From a checkpoint of a small transformer trained on Wikipedia.
Size: 11 layers, width 768, 12 heads of 64, MLP 3072 ReLU, vocabulary 8192.
Architecture: learned positions, biases, untied embeddings, normalized queries and keys, attention and MLP in parallel.
Each number is 128 + 32 x the weight over the matrix's rms, rounded and kept within 0 to 255. Layers, rows and columns count from 0.

# layer 8 MLP up, 3072x768, rms 0.0339, rows 1194-1200, columns 384-479
[[137 150 104 174  76 124 131  91  53  98 108 191 145 131 137  99  69 173 109 155 172  89 141 138  85 108  80  35 134  92  75 130 180 125 156 185 121 199 146 175 178 116  72 116 166 149 135 122 112 103 156 116 161 143 149  96 129 139  99  90 105 109 109 115 156 144 245  70  72 164 121 112 101 183  88 159 114 112  94 122 104 114 114  74 109 109 109 156 134 104 148 147 131 130 111 140]
 [132  99 124 164 153 100 129 150 186  87 114 166 134 118 195 153 113 113  84 153 144 122 163 118 128  83 141 155  57 104  91 136 149 118 128  77 112  97 156 125 160  85 121 123  93  86 199  78 146 157 120  87 117 152  84 153 128 143 110 113 155 184 107 140 173 172  87 152 127 149 117 117 168 114 138 129 136 129 149 140 162 146  94 140 103 121 131 119 141 118 110 206 128 102 145 154]
 [115 117 146 117 165 144 123 168 136 139 205 136 152 115 136 114 117 207  79 116 139 203 141 145 162 130 117 120  58  76 107  88  88 122 113 126 148 142 134 133 107 118 147 142 193 128  86 170 116 130  66 113 106 126 139 101  59 158 104 153 133 152 155 145 165 136 145 169 112 146 164 126 130 105 110 111  85 113 151 166 171 129 119 153 131 117 100  76 148 109 110 143  75  98 157 149]
 [139  50 125 143 105  94 102 119 123 145  97 149 200 120 133  78 130 102 132 187  82 207  84 148 157  65 101  94 131  90 141 114 124  98  77 100 189 121 150 144 130 126 132 101 187 125 156 130 134 126 138 149 144 169  82 106  69 183 174 104 133 119 104 135 118  67 113 177 141 163 112 136 178  83 143 127  97 137 116  97 148  92 131 182 140  88 118 101  91 198  83 110 141 162 197 139]
 [158 172 144 136 100 109  99 137 126 124 127 139 207 121 143 153 107 200 201 128  91 132 154 115 144  63 146 129 119 158  86  72 157 157  84 139  83 108  92 140 149 134 108 129  94 140 160 158 118  91 120  67 127 146  99 124  71 151 121  99 127 148 138  61 114 150 166 190 109 144  96 128 163 142 170 119  85 174  74 111 111 143  49 101 123 106  88 167 121 198 116 151 124 146 140 174]
 [132 100 150 139  81 115  56  87 145 162 103 128  88 169  96  61 149  71 105 123 188  91 162 112  99 119 122 101 157  82 133  94 140 214 127  97 191 120  90 145 104 140  91 146  64 111 126 120 137 163 116 139 127 130 140 157 131 100 123 134 149 124 117 138 219 146 126 138 119 154 130  86 147 114 156 137 121 124 133  97 167  96 137 113 111 175 152 110 166 151 117 115  95  82 151 120]
 [ 83 110 121 127 166 143 180 134  92 107 178 159 135 131 118 108  83 163 131 101 155 144  68 105 115 162 163 155  56  90 128 115 126 160 172 127 113 114 149 129 122 111  87 132 113  97 100 120  74 112 159 168 174 145 113 133 144 128 121 138 135 116  99 114 160  87  96 140 102 135 119 125 121  92 174 129  95  97 106 196 136 126 171 125 127  94 129 131 144 135 117 135 130  65 183 126]]
# layer 8 MLP down (transposed), 3072x768, rms 0.0288, rows 1194-1200, columns 384-479
[[157 145 113  84 146 114  85 159 109 124 171 162 126 116 123  97 124 128 171 158 144 138 120 151 163 152 114 124 131 152 153 150 192  95 146 103 165  54 154 102 105  84 116  71 116 116 143 174  77 113 115 136 128 126 149 116 178 135 154 138 140 114 129 108  93 185 129 137  66 114 115 163 107 129 136 149 159  89  53 133  81  78 167 123 113 147 125 153 158 147 115  86  83 115 107 183]
 [151 182 116 119  95  73  94 160  94 123 101  98  85 131 155 182 104 157 173 113 122 114 128  95  88 111  90 138 102 138 187  53 130 143 184 150 131 109 122 122 161 169 210 142 137 181 154 153 190 122 160 136  98 122 157 141 164  90 123 160  95 153 159 119 179 146  79 141 149 156 136 172 112 179  70 105 132  99 188 178  75 127  99 146 117 147 163  78 131  69 168 129 176 159  86  42]
 [163  63 171  80  41 176 129 119  27 231 129 119 129 138 137 128 178 127  87 108 126 130 204 113 143  97 146 105 136 105  65 148 154 172 150 128  56 144 137 194 181 140 158 149 143 175 153  96 146 111 162  82 125 132  77 119 127 104 184  95  89 131  94  82 146 102 178 134 128 136 122  64 113  36 133  94 130 103  84 138 130 175 124 123 117 110 148 124 150  78  74 116  79 135  93  79]
 [ 97 116 160 129  74 190 141 125 135 101 103 149 127 152 160 128 138  90 138 161  75 136  99 132 100 141 116 114 151 136 159 101 149 132 137 196 180 169 141 139 109 143 146 121 209 128 114 161 140 115  96 136 124  75 153 144 133  93  92 154 153 117 113 155  69 192 100  91 122 103 125 147 150 103 124 150 148  70 112 106  84 139 154 147 175  89  95  86 130 109 124 136  93  79 153  50]
 [114 136 119 142 106 135 129 119 116  84 131 116 152 109  99 166 152 136 179  86  99 127 174  80 130 107 148 102 159 134 174  72 223 111 112  57 139 101  89  89 146 181 102 185 171 223 102 122 111  78 131 100 123 169 110 113 118 134 129 135 148 135 109  92 136 118 181 155 128 116 115 140 109  90 102  79 101 117 111 126  94  98 156 172 150 126 143 138 115 117 152 110 130 155 129 153]
 [122 117 139 137 153 121 171  77 168 128 128  79 142 155 170 141  98 152 114 142 110 106 170 122 146 136 113 184  85  81 146 162  69 118 167 128 102 137 126 115 123 156 118 115 135 123 171 129  99 147 168  93 120 126 106  99 101 107 111 126  96 153 120  90 157  96  88 162  88 163 130 108 159 174 124 162  88  92 136 154 173 102 164 161 110 155 120 158 139 138  98 110 139 120 181 123]
 [104 116 141  73  93  89  53 144 121 114  89 151  98  93 137 199 145 116 156 114 126 121 131 160  56  95 135  85 141 148 154 127 108 134  77 166 126 160 164 137 128 152 167 102 114 139 148 165 153 111 119 154 109 131 123  68  90 157 165 134 136 116 129 113  98 176 168 157 120 107 114 145  93 149 143  93 142 122 133 114 105 131 111 123 135  97  85 103 131 112  91 140 100 188 107 121]]